From a checkpoint of a small transformer trained on Wikipedia: 152M tokens.
Each number is 128 + 24 x the weight over the matrix's rms, rounded and kept within 0 to 255. Layers, rows and columns count from 0. Numbers have three digits each.

# up: layer 8 MLP up, 448x160, rms 0.0757, rows 197-251, columns 80-159
# down: layer 8 MLP down (transposed), 448x160, rms 0.0697, rows 197-250, columns 80-159
# gate: layer 8 MLP gate, 448x160, rms 0.0804, rows 198-251, columns 80-159
up197:178127128141122135146081130150129129097132067128122120167106173085113101113122124126168122119157140059109180141166154149097134096146130113135103123105153120101151133161116137109133082176142105132146101129094131115167163063098143119078160161
down197:134164115194128132115098121149077124088107158105159123076159168133162122165084110144137160122120140107086120186071107141123157084091136118136149134099136167120150110104110159112128129142116160093124151150147138091150116130143161152121159088
gate198:136129091125108115121124150105127139177138110114128095191131117137125110123148159178128125109109131146099125128128093125144081133146134128102136150127158135136107123093131088120134125164099125149142090117123109095145103121151129130141129111
up198:106131089100147132099130132093129174141096141102147112152126125093157097133154140165095111096142160159087119125170115117123107146086110106139153134117101136104116115146170139125094109126085150150155161128120155137136127136120110127130142105
down198:109147134165135155173093140169089082152171112125096139123131118067101123130135118137108151152092100135157108118136111121170127124126119154142152110137117116122169161128120099104113092125146102090137122144128128160135131100148143121165113164
gate199:072114135121148147132166157123141114120132153122153130136087074138133125155113108121214150127118132138133142152105134098143116141106135144159162164150102089082134094096140096177136162116117142114127145123134094161072104130123096129139134147
up199:075148134113125193091144107102088093133116092115148114105121118100131137160149112163129132109148154106101148136134156146107127111084101155130129139155171115141145141133104152156124133137155108121132121115097164101165114174158115138103136133
down199:153122080116136152082138148134139128141093145127179151129160146128109120132078119124153112116125131164173111099121130129102118132130141136144157113111125166134082129103100103128115111152156109170112114112099071172127120133095110131156126153
gate200:102087159145140110119126090105135135128096160128108130143104117128140118111150124115105145158131076136094121167135124119172102092114102126104158139135094123138158166147123140113153154119147116133115101108131127142139140122090169141070086076
up200:143159091117144118105163121119090170131057133181122127117161096160139113114074132112116150134095165098108126127104130123121115143102144128116120137166165127114113137117083126101124111146157134112128157125150136117125087153102119095128117156
down200:116089139104155079086103095134126124100130132120163085094092137083137139145117142130110111163152096127178159144155128117107111138134116133126143132096130154112135083126123136152141129140113133120151124090137143122159126164098177119114100148
gate201:080079112149151136180162139118138150130157140148164128131121138111148103118129119089164158101157101136103096156082113121153173151080131097156135132187137178144166114120158141151078126133112077169107129112107141132102108148141145130091161152
up201:097132094138124178125110120107102132129087081126155153083143131096066143124119134137132141108162099166105145119152140119158052125145142134108150140110106089139184127137105121124137130104145090132149119145114157116113085155124171152137136130
down201:111134165115137129134118108144134116133108154157167126157131112097078133134093126102083121109111099122132097144152175095152126138154124152099122104141131123131146084135105142105202113134118110173118167143145137141131146170085154149116126081
gate202:155138085107171122133123127079112130114116148134101160160109118119134101144115105172133124140150089120129154095125097144123141125090102110135144150140151122089157114126154140132137069124159156148125190153134089155129149150120129118106136095
up202:139127070088145149153129142146120113100111119099087127153153086132129153105160123128195136109163145109139127150131142160107151129122198118130099141153106133116167131089127120104130157154129154109142099152114163150126123125148163136113148135
down202:119110138142130114099116114121109129116143122127123094116146112135142142131112110082121093147101153134127170118109146109149122152185122125125110126115129126168104110165086132118120173144107116141150135093118122126129111146107093111130107149
gate203:164121130124139153097099127147108079126115115116114117135158113155121120145136155106135160121090134119150145161110121162154139089133145128168062165165131095157121112139104107163108134111118167145154118082124110157091129118135122128127086145
up203:125102102136125138127147147143129152097164109130140135150137131150077139150074136110141136087172114114137133150142103107106157130185134140134110164149142148088089121123140132138134141093174091138119108131186158149125142107162111112117126174
down203:116119129078138101137135122142116112170143095168136105161096135168153151136173133120100133151097109117127124125132102108152141131113161099086101143129099113100139078096070121127123107161149094114105153127110144116174105100145148165127145137
gate204:100133140131117085123082117129142061119089149149131156126082157087177143154095127145110165139145100127124119169150137133135170130157119083128154140076147157125138120116077185085083097148127083113132125106094127138116109138115139144111098097
up204:131152107115092138111141149105145166120115083119166114099115131201133150111144099174128113116105116137128138150096157099156108146158125159108129125150134117081134173099123149148109104116176132144148160093094137136117154095122065171136129107
down204:131164113195152169118156098104147184113146123160159096108166138145099159070083110118114104086117153109123122140087123107127089156112110137148124107137146096116146136121104144150131146143132079149134156113151159081119140160136068131129098150
gate205:156122138120156110123132129070167067132106121128106138090105140108170146091142141177119128176112119116113118130147137113139131050134153155117104082090133150136152136132113147194119094059139079170139115118102158096090117103108147137144117174
up205:148163162162182129103125134143129127124079154133123163112141163184109137115156129082182127131140106129140101135078079191134160131104143122122110112100121131108145095145139129115170147151132130111158122133134102141142111155136168129133124095
down205:111149162145131102141084119117137159135113134074144116158123110120124157142136129143105118127107158180143111132119135112138164175118122110122172146100133147129115138153095120086126162119177156085100135141137144119154110117125108094107110134
gate206:111122136180122132135137161114145090118136082130130147127115159071138123119096145177094105158125141117129149078095145131158148119110129160176137102117090106141128133132129132115125154137103129113143135152117168146103143100126169101150156140
up206:127102151106158127080119144123115136131143113113152141153143148114136139149126190119094106131152109150110141091127107108137095142097104115152124190098146146113132142156083119152112128135121109160151163163156161122147170129106144155154125111
down206:151103184120120156118131130104108152104138120149110096159117170097113160087104128124142135140094148122107141125144125149089120157120138143157117164089125167133119122110095192138127147149096154113104155102133168110151095164081130128135088150
gate207:120109091106135091110087143140104178195109137157108163135112135125121123112089104110128119116132091115161143109128148135142100104125119154166120107140121147112135135120119132124119135168146107099107149163160126087132142095119159096091108110
up207:113148076122169130099120115103098154124130109155097105113143136119158076093115119159111156135164123138137205150116100172148111115088122097160126122121084144096091085116127089112128097160103117140160131118124165102117134110154139151122156117
down207:099132149110146103133099127166124116140161119092106120129123094087122130127159116112102127111067167142149101097118128061125136145128132117113145152138134108183120207124140154154112163157123087125127139116186134119155082142115159131109126087
gate208:079102107113133147142148197096114129115079124128138135120127143141136144135141107120133133121138123154091130109106151124150105120162100120182128118139135112148142125145128059081103122153134139118157153106154142147155133115178120135140158084
up208:131119148110139148153119148195124132159165119093129140141108172132107108153118108147114145152147093114106132129164158089128129115103130133101161182126135161160118099101095092164144082122153153117168151094141152112144131111124120146140095105
down208:153126125161151096111082129153149082096155135176119173143080121103157110142130122114128149111119159124143148164137132131186154134081094142093169120071043131136110071110135143127166104117152109123135138150153134106137136118122158086149145138
gate209:112175102159110133124113094108080112144117118124133119157119122147154124140122082143164144122162133128129146103117118142140094133126139103171126167116083134136119118153084141103127134096152153147167150155127104104118124129103151124157107102
up209:138071137144160178113115132108104162127114148138122148119126141131139115131115133089144105124080122128120110125137178128134167152114095128094120106124096136139192185062142116144141092163114169092137092099109139132093106133095145125104144168
down209:117114110116099115148158120144113127080107116128136144107143098118206161126125145119118110201085101143149177152153125134164143120097130097121102118132156131156134076118141138093132124101093072163154152125127117149126151151144135116123150145
gate210:127147137131102126107113151141133131085125103103113126114103177136187128136125096146100149124127139161125160143129122134095160113159099109108090133146131172147139160113086128148098088122160099133172125158143155165128084123115135125110120175
up210:127124157138140151113149152128107097149116154144167146151157075159091115124128115142127142168133115088119161143099117120131141132145187131129088138101073111131114162108144097109131111143096162129162144136144168120076106118102130083099176121
down210:107110119135125128159125113120075141157147111106096148136177108149112093117061144103106120134122114143111135110096159162160134115172092087112121123140099100137114110059124147148121122152086146162150136158110120134107134141092124126117178076
gate211:100131121161131114117143106115075131160112126150100165085121098135122123138085133128130148087123111090154135115119176126128116073112144078129118125111125154184137145145138111145111122153095157099156122133114096116122140103104099118073119115
up211:161154135143123123143113103145105094091157115169137100152133135135125144125143141123098142140125117109123173121075115183157132130088152100099122134120126137091124110127112123115113090104158099119094134121149156068107105133104152149111156126
down211:141111142142116109179115157122135135158102142142123092126118141125154102157116128157160107143122115177093120121178106082102137121113137133129161133125142133128156118109118059102114129194123123100161101132163084109136161112116135121134120161
gate212:125144161142104098063134142096127144125144097152162139130133121090141081109114095108125144118116125125119173131138157143167143164136114106104121132111047145098106158097151111107147090153124131166149127061103138135085134130151166087151107150
up212:111127123116136097136118110107114168148156135104143121157145133026151090165149141160133146124142136127108154131117134168150133119118155122095123120129116158111099117111133143097133128141111129150131193134181127121162088158099129150152159111
down212:119148166137078116138133202139110107154143091148128141152139137104136125112141112118155161113128167148124145132116113101102111095114153161110114099111128142129101140123144108095125107121093099091107178133120137129133154185093122106153103118
gate213:160140166150211182136139165139144106159141153148107139089132173127100085100126104133159115117120078065149151144134123171151123111122131091152100125109117137140118099170132113141117128098097146124119119110090099136088114139113114160114095110
up213:105115122137134132140154118114161126132106183080139123153128091106162098063116109143152148094092145167134123127138137120138117167135154097098151105115081076081153130132110132171146146113152126089131154139111158132113117148101133145126107155
down213:127107156118084119098082118128123123077113101122119124108162121155102110161189165110138096132130120111127113063091179091102128126107138095096135172137143111130161150098129109140119109155076122171138127131151124152111152108118124110143168184
gate214:106126124113103113175165120126187148127102148114111171143117121137157118085106110125129125125136123066139133163117111162156108120120109172131121115115164119128082120152148128123098180136119162125139128119155138114138115132103107168121084150
up214:099151133122096134097101092105140133093125123133128163117120078156154180116127165163098146121146098107151125164143120131137114144121129088108135147088135119145156123070126133121139176135124163142139087145132138125096115127138159110158119158
down214:136135156127118108115175125128155100186122117138120102103098151069125129155098142094137156145107160096121134128154128109144187137130076116139141124137143129152102151125154133120116103131121114149156115135139150080132169137121144183143122139
gate215:151131160107147131133114115134154127152076183153087168137079142115165116101125177148108160137122081062122116147157131104160132129118120119142118124133112130134125125133149123144107104177085142122122142078124155120079105119157105131139092190
up215:143140146143119134131119058151128117091119149074111132120107094129128153071128130139114106150151137124146143125116116115133103124121193122132131126123095095137154082157119141139175122124116143119091109150177122129104130136109109129146150138
down215:103114151124114113111131096124099139132132144174155141106119114127094145128132052125150092104165142126114106152143177131103127101154098154144146136184156088133114105143132068179124115109159102097123138144132127101177128183141135142118150157
gate216:123121114150121156068122130128106131087159115119097151117149118136158100088175142137136098101166137147155131162129122137135155124113116098106153142130130179140113130175153106147148129106085163121133166122108122104076133165125105114153145128
up216:108104124107135138123203157146116126070159109158101089128105119152139140117156152192111143119140144143142128162115106130145127114133074154093136160114130175069112128133144143148086111105142115131109105127147128119098119131136119128125165165
down216:077119121126118123103094136075146135142151121146128134226119104147115126088143110111112128173137142110117154103112148121168135142179103166108106094138119162113130129138152105143157144137071093121102106118112112078106099146099136154153130130
gate217:150122142102121115111179129115106171119167142189092148170139132095122120133134144113161124176137098160077182114142125148154130092160122091113088113095116151125181127153150102126123104104125112138135129135151138112075159150134127113145110139
up217:151121125136129125125114135090117123102136093092135123083151107111121144161120122119119078175134119121137134133109129158113104143088169128128100143110139126152116122155108137144098148141104083104094124151119146143095130110112123138127148191
down217:128144143129108083112141174132100137180147122152127161096128133136139162126147101155119123076104130111115131160153120104140114134109123110124154117113150115145058135124148138110100174153108150109144152123094127172147159136116143152128084127
gate218:083136183134145145137147123127154132089139149157117108178114125105172123116144171110142123154116160070085159109130082203171168120132134124162085133143113126142125168103115148170075123109131097156169136090125135117125107094102105107078142108
up218:146123164122109132142117095116135122113133124098121103158147112144181138111145121175130100091120116104135103112111156138164138084159155142121135105159129134109111130165113089149143147141127099107162159106101152128133119119099151084099079148
down218:132130134088123096182101175164145145159132119093160131131139118154092124101094096116128091120105142154113102155145165091098127122128139136111140142101113112106136165115147141114111136140095120119116118147124137160154107142148146141128118112
gate219:139152144101129158131156114121108141146094128115178133081152091109143142123127174135136146140138127137095131096132153155151136094152110108149101109121127142150124112134126153134111163125160091156151144170125127131108144130078139130100118133
up219:143127143140131145116109122136133104190108135118117073148124142120094112106133137132129160143148131118103113097184107113114148095138149166131164086128163117141098125139155104108106142110115066118136140126120134140136113094123114152156144101
down219:134085105119084168115178141129126124120176115124110139101132132163091136085144112114118129159133117120126152141129138165131094182178131145124120138133114138117098124103094140144128120108136121106136091093167157137136109146154124115130146117
gate220:111147114139120138077088127170090167129125086140135143131120057121111142112183125124143143140096070122100101152067129158148121136122079134179136150159142127120118144117128129165110140126080120139118137115108138163165111089155148148082175144
up220:189115068093148133161097101091125149167118170124140117124091107096135137086193125132146113145128139107114085126168104137108133125126131122085165089095102158159122104174148093135180127101115085127152155122117122137119160126087181162133138132
down220:128158109128148141143124179119116098155155169120164109116147128159134084119129099149109107135117089114132114149116124127141120173137143101115175099103130143113146146135129158111155062105149132095101151108136107128119115128094211138128146118
gate221:128124135148118125109152164096120121120142150110091054176070158155135080110100108115129124108118129103095180111154148117199130161110126133152160143122121118107122110128111125097147139141081118142187157158148086129108111114173102113140118165
up221:125096107083120142148126182136142108067124129165133133111154139155137143155130132126142103160111129123141115146142141143150151152113086149117085112175161119157118151122132078105100099156152128122135132129149162151152110176165154095126122111
down221:133138116078156132154100105151151129170129122139095072125153121110121111102141150117156131148130168099157152126158109163128099135124142132111084121107119144135078187084114129153107142096149126101133084135169151091138123142158117152122120107
gate222:171148121134121139109127139133126135151143121142113156131115109128095099127079128134165090130116150170140141139070155146169175127126119079154147145094146102109078116115113095098121099143141141148177103127109110145150125156162107073137126173
up222:105101131171115115119113127147174077150131111121094080109140100137111170113124169136115177194134107163132126126158157093135151123169113105106123141114143098155106105157123108148158121111150096154150109138092084127124101093105144128103092125
down222:123098108145136133111141105128102113122157148128167113053136151133158124159135126142130095097116099144091125124142121113150140088102137145176123120140106153136175165169119100122102121088155142133134106116145105160135114149127121154096124127
gate223:129110124152163153114184129142108147140146095125096134122132089149133159088126112135109139165122086158135154121110136109183124089162117082110109118143147153157126122160099121122104112147119076154130128093109129121142111114160112137164138145
up223:101107114162146105143153101111143118144119097198152093122120144131137089135143176088124127148116130117124108117131078130131162155114120109165173086151110123158111123107096162094141127136143113121144145103146109137094159178127172152096102095
down223:129144134148153130155134136137143159095130117096138111132105156152123122103167142118125112147107125100135124132161132119130152145072124112157081125131154115117096188158096120144121100135107122104145130174125064139144112106144136160196137129
gate224:097091117126104133125132160155093151166119164163103126097097112116160113114069136103133118131079118122162131103135133117161117130154079146095149140093139139116146112150135115149123164061136155125139125109153109158104116134119069138154073166
up224:105108101091157095117115162117115161134107098127135109117096091118115169166117130115116126138158141138117072120143139157060124120140151165101156145126132151130104142105130090139160131135132156133128104118106169092148098136120150117104133122
down224:159153126068145121130143108118153121122135167135130176109121132169123096104121178091140080146199140129112148111144168121132134150106136086147134111130125133089096076151098151129117073148108122163124141138117120123169120119123162107118164109
gate225:146139130128135130135139119109142105126144129147133148140111169129134135129099093127192136082103143120109104117130142110101161114113123156139138133133129143107131124135107129133129124124094106144087172119085108085136159086112091116096126137
up225:128110140151103118139121110146072128072140146138129143126151181150128119145109146098137115109078106131107117109154072125131123120099176161138143116076132116130143161102127113146091094097169141144123148104136107140150121106143097172145134135
down225:093137127091112124145130122113134142138141127117111130147153139133113161102117151135113127135144110143146094106135189093113144107122152163153177079095143106114147146119118118166129121107154104100109113141155137140123150145143102062160084110
gate226:079103120162159096083145110099099105166118158149119140143105134152142133166131115162148105127095153106102181132099138116123137107116104128150084118109137157165103136101123162099132104129126155118154094121131120150154139122136143152117115144
up226:104144142111104112118144106127092114121110104136099118156127084109111123074120103163098094139159106150159127155149136139142148129121151120142170135132130118138168120086115140135125104098150107146135143110121128111085116144145137119101138144
down226:148090122108167082106141080111085098143099097143148131105137106126178135151137155104127137141119111160127107141101141125144155095176094104140117120102154095146115130124171108115106102185136108146163129114145126126138121141140121115150122154
gate227:111129105142117154159144155119142090159136121134100139159106129121176141112129081118143133126118089129128131174072104135144105152149105119122113139140130112122157150145096144157103074087115153150122127122144099139153094134159117114143151176
up227:186103123152155089128126110136123114109141110136121142143107107172155164112122130092162114130156116136149128079179144085116113107143117132103161137147150150101130159123097114097139095134149136153150102153162073103119113087115137135099099114
down227:141124159118166102114107110094101121131122122137112133110153110136114095156139122096145075185107136124117116111096124098081110156165121127143171114134129118105087115136094153085155174139167123127164119093172153085114143102121133142090122137
gate228:151122137156110130122118145121092152146178146117115101086107134149103104135102110135106146145110136109140151098157159134134116102111104125105125136105119119150128131102145115111158109162135071128147136130071133179157132100167117108120153166
up228:143177137091152090105151095132097127136145114119123110135138156167150141129148121104148124111154153132101130133143157098128130106088145095137195102124134121160128144107157097153102125124128116134100155139145181109166161136139173147086104107
down228:104148151100116155134092129116092152103173121146122121162120123153107176133153080139158150111156125098110138128107156113100136144097116102138116122104085098125102130094123137175113115119151141145139149121117184134112155158095124114139132109
gate229:120101122141168151092082153126103146177123131116133097108127136103103114103117110166158099152100158152161120077119159121172151092122117135116147103138136144150149159137134127149155113145143112126131155139142123119141127127170088122123104169
up229:136102107141152128119115167119108137132152161130110146115148159111172121103094113103141126110113141122131153105100168097113126115095116101166115130119124113131113148142099146117145153123136077168058147123160107120135146167129134181092118118
down229:145135109159108136109148148077101114134160163128118074086087124102098159077108127109139150145105127143134137143125146108181132141168150124115175161128140139120116075142153139139139135162101153165120135133098125075111107129176159097104116115
gate230:152152149139131115126140123145150147123159127141099090151080143104120129106169113162098107151081140140169165148128150164138128161162072110102135139159169153171126128140108130134102141077126121138151127150182174062095152147141116129142122108
up230:115121116099179096105165126131153131111124099153097103120106115167117115154128098134150166140113129101143121115132144115117155129131111146083170148136151126174145127122154097076141156129125122143123141103127148123121151095142133134103183102
down230:094132107142147119150076143117150112157092089117140099129155169147157104166104131096115136114148066145147111122104109158138168125106139085123175149106146108089163156123167130114153098134082132133131115089144114154168154131136089108131122133
gate231:120082144190153145110131090116139150134142095120090122136103134144124108112127107142124161136147076134147134139125091143114133140074153136094142136113116171166110133136098164161139141132119140143150171134073092114134171141133136103158099127
up231:145161130134121122120135115124145105127149142135133111109120136055139125163073137131133079130083158109159101157114171131140111155122117088097098149066117102142082141120143123143093131159123127101159142096155118162121101120141131123100111163
down231:114115150158135141132116114108115131090166173149053148123094126144158122153110103130134145112150111137143141133160137152117145141110174160109128122088140175097125090140090143175111104139120148117160173066112097090116106119106115109138089148
gate232:106143117129126133145114138079115164149128096125127140090139098141134101091142133131085119145129080125091140081102164133091163112072127119175124115121091109106131121131143160141134091163127100119129122144120105174122100133137147095158138162
up232:164101161158184126100083128108109104058139136101087149178123122099128094145152119094152159130128100124131154134145118157159112109145122127120099145155120147096126090145084145128132147103140146164152153133139089126100124112171121127124095114
down232:141134109100122132113145155109165099060135128156118106117080116110140144089145111113111169118133115110168122179143125143167100107125130142115118124133117169144148172081073132129106145161167097144124136102115123107133123104083132104138146131
gate233:117084132136135159104168152130068095142151154127099113137102088120174116118157144143145119165118116123131166133117128174111131086139129118117104160115089164130118148112123092093170106158068142138115138118160120096098095106127116169170130135
up233:089129134160158126131133147131139127095130114156159157125127156077096108110119122152103130125135135158098120140121128093135110140152110133136103123137156092125139108104117136114155081111120132146117128132129193104132095175176132136124076139
down233:105156129140129097104114161130116132095126137158109136147153142112136156142114103134136126105100122133119076162145170102142133141181146079163135152087120153169123087128159106140134075095136151097138096114151118187115099152151103142104131128
gate234:095132141097131157132121124117131138125135093109125114147133101098139118130135121133122103112131153105158138159128123126096176153118104088118147160110084127137111148120107158144088119146138121149123128147138161142123130127151150091110158145
up234:113081093095127147130105128135166135133097089108143154119180116096122149187135148144138149098132154132168124125122138113094121130151145131133119093135118126147114094107123169113127145132118131123102136160090145133113115078106171115131098169
down234:149118155128113092191096115158134124120142141123126106130091125133173133132080156137145143119122101138092086112164113132164098103145150113170136129098181144111169166148139138114146108107121126119114126119109130117108113166145109166145144092
gate235:105080143137102123132105143120157109131130133148128102091086189102135138114102143131186106106124146138129114118131166138111139105112128093133130139086101133133143153159159113123088100111138156159142147164100111114117075135158102102141104163
up235:131105124111101147156121136153127126136153137147113150124085169169130129080117139119174121147128142114114147120142173099176108135139109084108130138131145113110130144127167115167099136151095115133080095144120134126107112120131111119140138125
down235:166122179126137109113148140115159104112139138129090137108160140124108132169127111109096098161154099169153112138140135152099137139098127163109118149127130117111135053159132138132130117138119141120119130099149102134141159164117093093126134097
gate236:149145162174161118101138106136138089160133166141106076165116109084157135139166110142127173132170096171110104118125094119144116102079159114132141149118080159145138149105111096130081099166118108139161179146148144115127110114171110150086127135
up236:125111173102147139121124121118106143090087114149094146162135113158100155141104090138141154134116149060109107078123120139119175139125149140124085125114159130134115103135112169123124108144141117118093139135181157156087114096176127145126210114
down236:143140116135079154100152144120126133139109135127091122088178136118123120159121110078149103139153103104096130151100060143154116122146173124117159138134113138152138097143123096099076157132117129157120123179139164105179094171118166104125162101
gate237:071128115098142143128150157105162148117116098150157153128122131113107093114150129099164160133112139129191098140118151135106136151118130118138162151135123101163144139118159111119127133162117134152158146110102077115134136115117115127105122117
up237:150148099096115157093143088090129133138100122095122104172121135138149148133105072144152133120119138115119146129084108097088171156159088129117129113113153130136086137120150135091135148171118134147144137140153116136100167095166153139124134150
down237:135111144145166139097115151150153112140120146125141142104115150121150141104086118099114105122133131145096126157136125134139132117150157140142112065161161127123185105134164106098120117099117133133141123104120174115106130146105080156157118134
gate238:133120131151170154105135117164116135126127119131129150110077150131125129171146099139107145170115092138134137140133167148140122104156069140134148161100081124106130145130097171144106103146108102111149100108101122172108128105132155129175154147
up238:184135126147131135160081149153124162118169101084121095116130180136099143141164111122152138119125130141121161105107100155087114058128126120110100180115111114096089132118159101131105138154128104145104138132105096151123113110139119140148157141
down238:176145128127111119087107132121138140138151146139148145141112101110126162143166089116146133092135108176073148103156110156110166066120146133115113120148124134102128132105111134104120148124092159152112148130122138072107086085122150150128102126
gate239:099150149207102113080148120128138092133114094141118184104127155135134119132141114114142145127063079138115138152150140074136130092112116130142092165092103140135138171141087136151127136137101098221106132063107109137117111141139096138147125125
up239:127100174130101141131118105131121126133149080168112104136147110163092176177102125079075106118066102156161105143099176123147149122126095107109160141124156173128078143133145151125105091138084119133157125128131111182149114144156174137168135143
down239:116107104104112145129111139135159116093143128133098149097179124133121108141115104103111113101193139109141119119139116118085160127146160138140130139130134139122104214123111155154092112146170160070142137135123140122143169118114151149107126115
gate240:092151163167143094078138133169135101163119099091097140124108066129133158150125101109141186185136181080123124133123124121117142107112108141147080129150156162157146130108156154151123099103129107125124093150104125139151152116127149082084143177
up240:111104125103127148133113159146097143109121133157135135154145104177160152165147158125109128124131132140149087136120157130127124143093126135129128147099120133095139142138118145126119133166112107100134140141093143106103129090095160119129134192
down240:095152130085121163090130166135141079099144115113120151152173105113151096141118124093122116142125081142132115125134126162141083157130161125148111118141125138123131121124152105146135075164144179136121140146123135127172156155122095164153121079
gate241:106141169198117134073118114126121097143108141128125131100126112151135126155136092103130169105155162114126123176145103094131133150102109120109088131140108119147147158154118146138091105160092119133140136140099166128143128114149136121147107132
up241:094113076119115147118138132109124131108134169120114104186146146144108154114111089146117132116094110145143127144123166139146137144062128126134120149156062134081127130148121137120112137141087141129100115143129182141128127117117125124100136141
down241:140134169121084144122150144071123126106122136108092108129116115142125156150089122089127125123125114147127108124123154099133118117116136085130104149123115105137100102123106131147112110143083149138132141106076127121144114153134149119097131163
gate242:134144144180122138130153138129114073134138156112127132101106108108130121142116151095080138133132125138103108179150119170119145105115189140163115120114156158130153099130168080101114130136085145160113147121146091139086121121128081100108161147
up242:123098129131139114178101126182132100126099097176176166177114122121135114103129065107127087147124161132105093108081132133156118094124167179114118143107177142127145149117122168153151110107125154123142105147116100113115145134107134141103093165
down242:166115106122138127106126162127144167141099150086116074161096148148093150115129135123136155140147141094184145118110091140145130126078139130112133156154141123120086124125136119134110152072105104113095119125108123148164159149140134140151129142
gate243:147118116140143106114101143084096140129096168159145095103118142099164098121111107122136135133142122187132129129126116163151136110091128077141109130134109155134127121140171128132104118135099112110136135086158112130115146104133150136101134125
up243:158155107141100132101109129121122156143094159162139066108138121119123167143124135059099110081137157150131112123124160138108120112148152122098086064123127182154161103159176145113114108142117143105143100130142135143129146111120123153117135114
down243:125144146129146155122154087088149140119160143082138140122142146140111162128129160117129124109149128121176119119117094097073117158163149139123139111117129109100180099146108102123138126152120160121116095108130122149119091152109126129099144180
gate244:112138099125091151129115151139125142104128115141133122112108171165129133131121125140164128083147141125117148074108135167125134142162118135133124135140155126127161121167128128101110123153063133134134172113092148127133102117135117141126116105
up244:117123118142146109065152169132133140141098133097161101167146143114107166094124142133122098095138136114119114114143138137131124142174100081119158139160122118117112146137124085089119112131107158173077118141125108120127161116125104120105137124
down244:107120103113149156107135106148106093110126119113131115093152143096107096170102167145135174137093135138123124162159130113106127121084149144113134102125131116137111142098161114114123149115141126134140134119116115125109173113130157089121118159
gate245:159155155153116090151163128154183136115116119128127100161153167119111105142099098114136129123102131084102144157133154116116162126119122130113139143119103170133101158130127174129069106178134085142123131172154139129152106150182138102103167156
up245:111086149151112167119137115139132112148142125130168085136153138135138110076120126094133158138170116143168117118086094108115127125109159093145081168137124120132132143171110074135166140187142141123129162065125122116103121155126090120126129111
down245:151150119141060127095149106111121127109166132112128091114142142126168112143135136125149184100153121120179132148102106084131156102109153105152124131126106145138125154114084107160140146154142118118123123116111110116124125145112134123110150092
gate246:129109103142166159110136121120147131126124136125108128177123115114156175114110134088180151153139092157150110100089133168162127177119079124190131117130149111124092138131103149129128088149087143125098147125131145110098145157099135152139124100
up246:148132160135173105131125156104142125135151132163158135112122136091156120104135123143122141131127150086137144100151155125155115141107125153114139151088114163091130139130079134137140134094146145159105149124094081144119143136144158134133140177
down246:138137105127079155110128132166172124158103139108153154105101118109136161145107127118148143108107110143141098104143104112122157086173167112101095111116142132118158128126119125134146120149087113071163136127080120150081120155116112109100143151
gate247:129155111129136148100140136149163134134123136145112123124101132100111110126153158147155136127140088083109136122155105121118160107178104144150148086119097162123190173163072121114119131101134153117119119187128133096082080138079109155098126139
up247:165106133101120140120108121180116130134139164132116124130115138126161166171072136168105129126128116142109135137150133111119112147127148097120079141144135108129152089077132136047106093135135158120176124138106120153143131141136159126158126116
down247:126146160151141124140115149106114120079121105135136118084178132097126150140169084139143119111145123128140078146125146167153134134155136130114142080132104152093116130141133094188171151102174133088119118120118175104090143107157120104129124138
gate248:123120108157112095064147143143120143112102154108093172076111129122132132121129160182152116128124124152120135143129138145193101140119107119134173130086103157105095157087143106131139123107075130118129108106138160135154096133127139114132110150
up248:143179119120111145121114099159092108110122169141145147183133136134095129126161166118126126107142134137085083111158107150108113130123101128110133127084119126135164091139145102132117161156163128095088169103140121121140136146181137124106174114
down248:127147148104107162122080133125165137137125177120154144105163104121125113158099083143166107152138152130104117117140135130091145124154145123107116118130147139105179119141166077155143100133149124089136128105150183124078141151151123134131154110
gate249:114125108139117123119141112095157121105134123155094125145094121109112118139126116146089109212118087111110152175112117156113130136113135134151103149138109143141139159150127127169082129140117104180129098137136149120107115110143116142094117130
up249:153102093150134163102145102128123117124118140138132147148090093151149127076132129119171078135118134190139120105118160150128154131159120106135115127124133133131137133105086127134164138112146146118093110109110109114163162084092134103133114108
down249:135105132123139152136123126159106110094151155143172128149135168123180110102140148121141141117111143143124120145124143098161115106126100171127078108138144125090125179133131156184075130133159125140119113064097120092092124129156099106138086117
gate250:108109139110159155099137134117126100157137138150119144123124098100166120089112163117101123145182115156134148102110131131149111113116140098158120103160118156161096134123161182127129076153137139125115125121080111121103118136097111149165177113
up250:116130149089125127150156103113101104131152130143102124148125127104111107101159082157147137133137124153065088135127101135127127119158142142156129104120085086089131148149147076093116154134117123137122133137143148134088101133173088146141120158
down250:129138141112093148129197138105128145104155109157123132137130132152104110127157088149107119142120151115133107152132140120105114163128171103134110145083116110130127122163143076138109118146089133157181124131129142121110110152137125152140126130
gate251:132116126127105104132145137115154126186170121133148175076121142142177129135139153168127104126106130138114113116115094128134132083152102119151122119085154106085152183157156157151091122118122104121117141151136103133167088116125105133141148105
up251:122141162101164133154132153121093143109168154084074127112101145111108131118141097162147149122086149129139110129164137169104093120124090097176181155105132121131130177150157108162155164107120158163138124165123138113129107133080129154131138140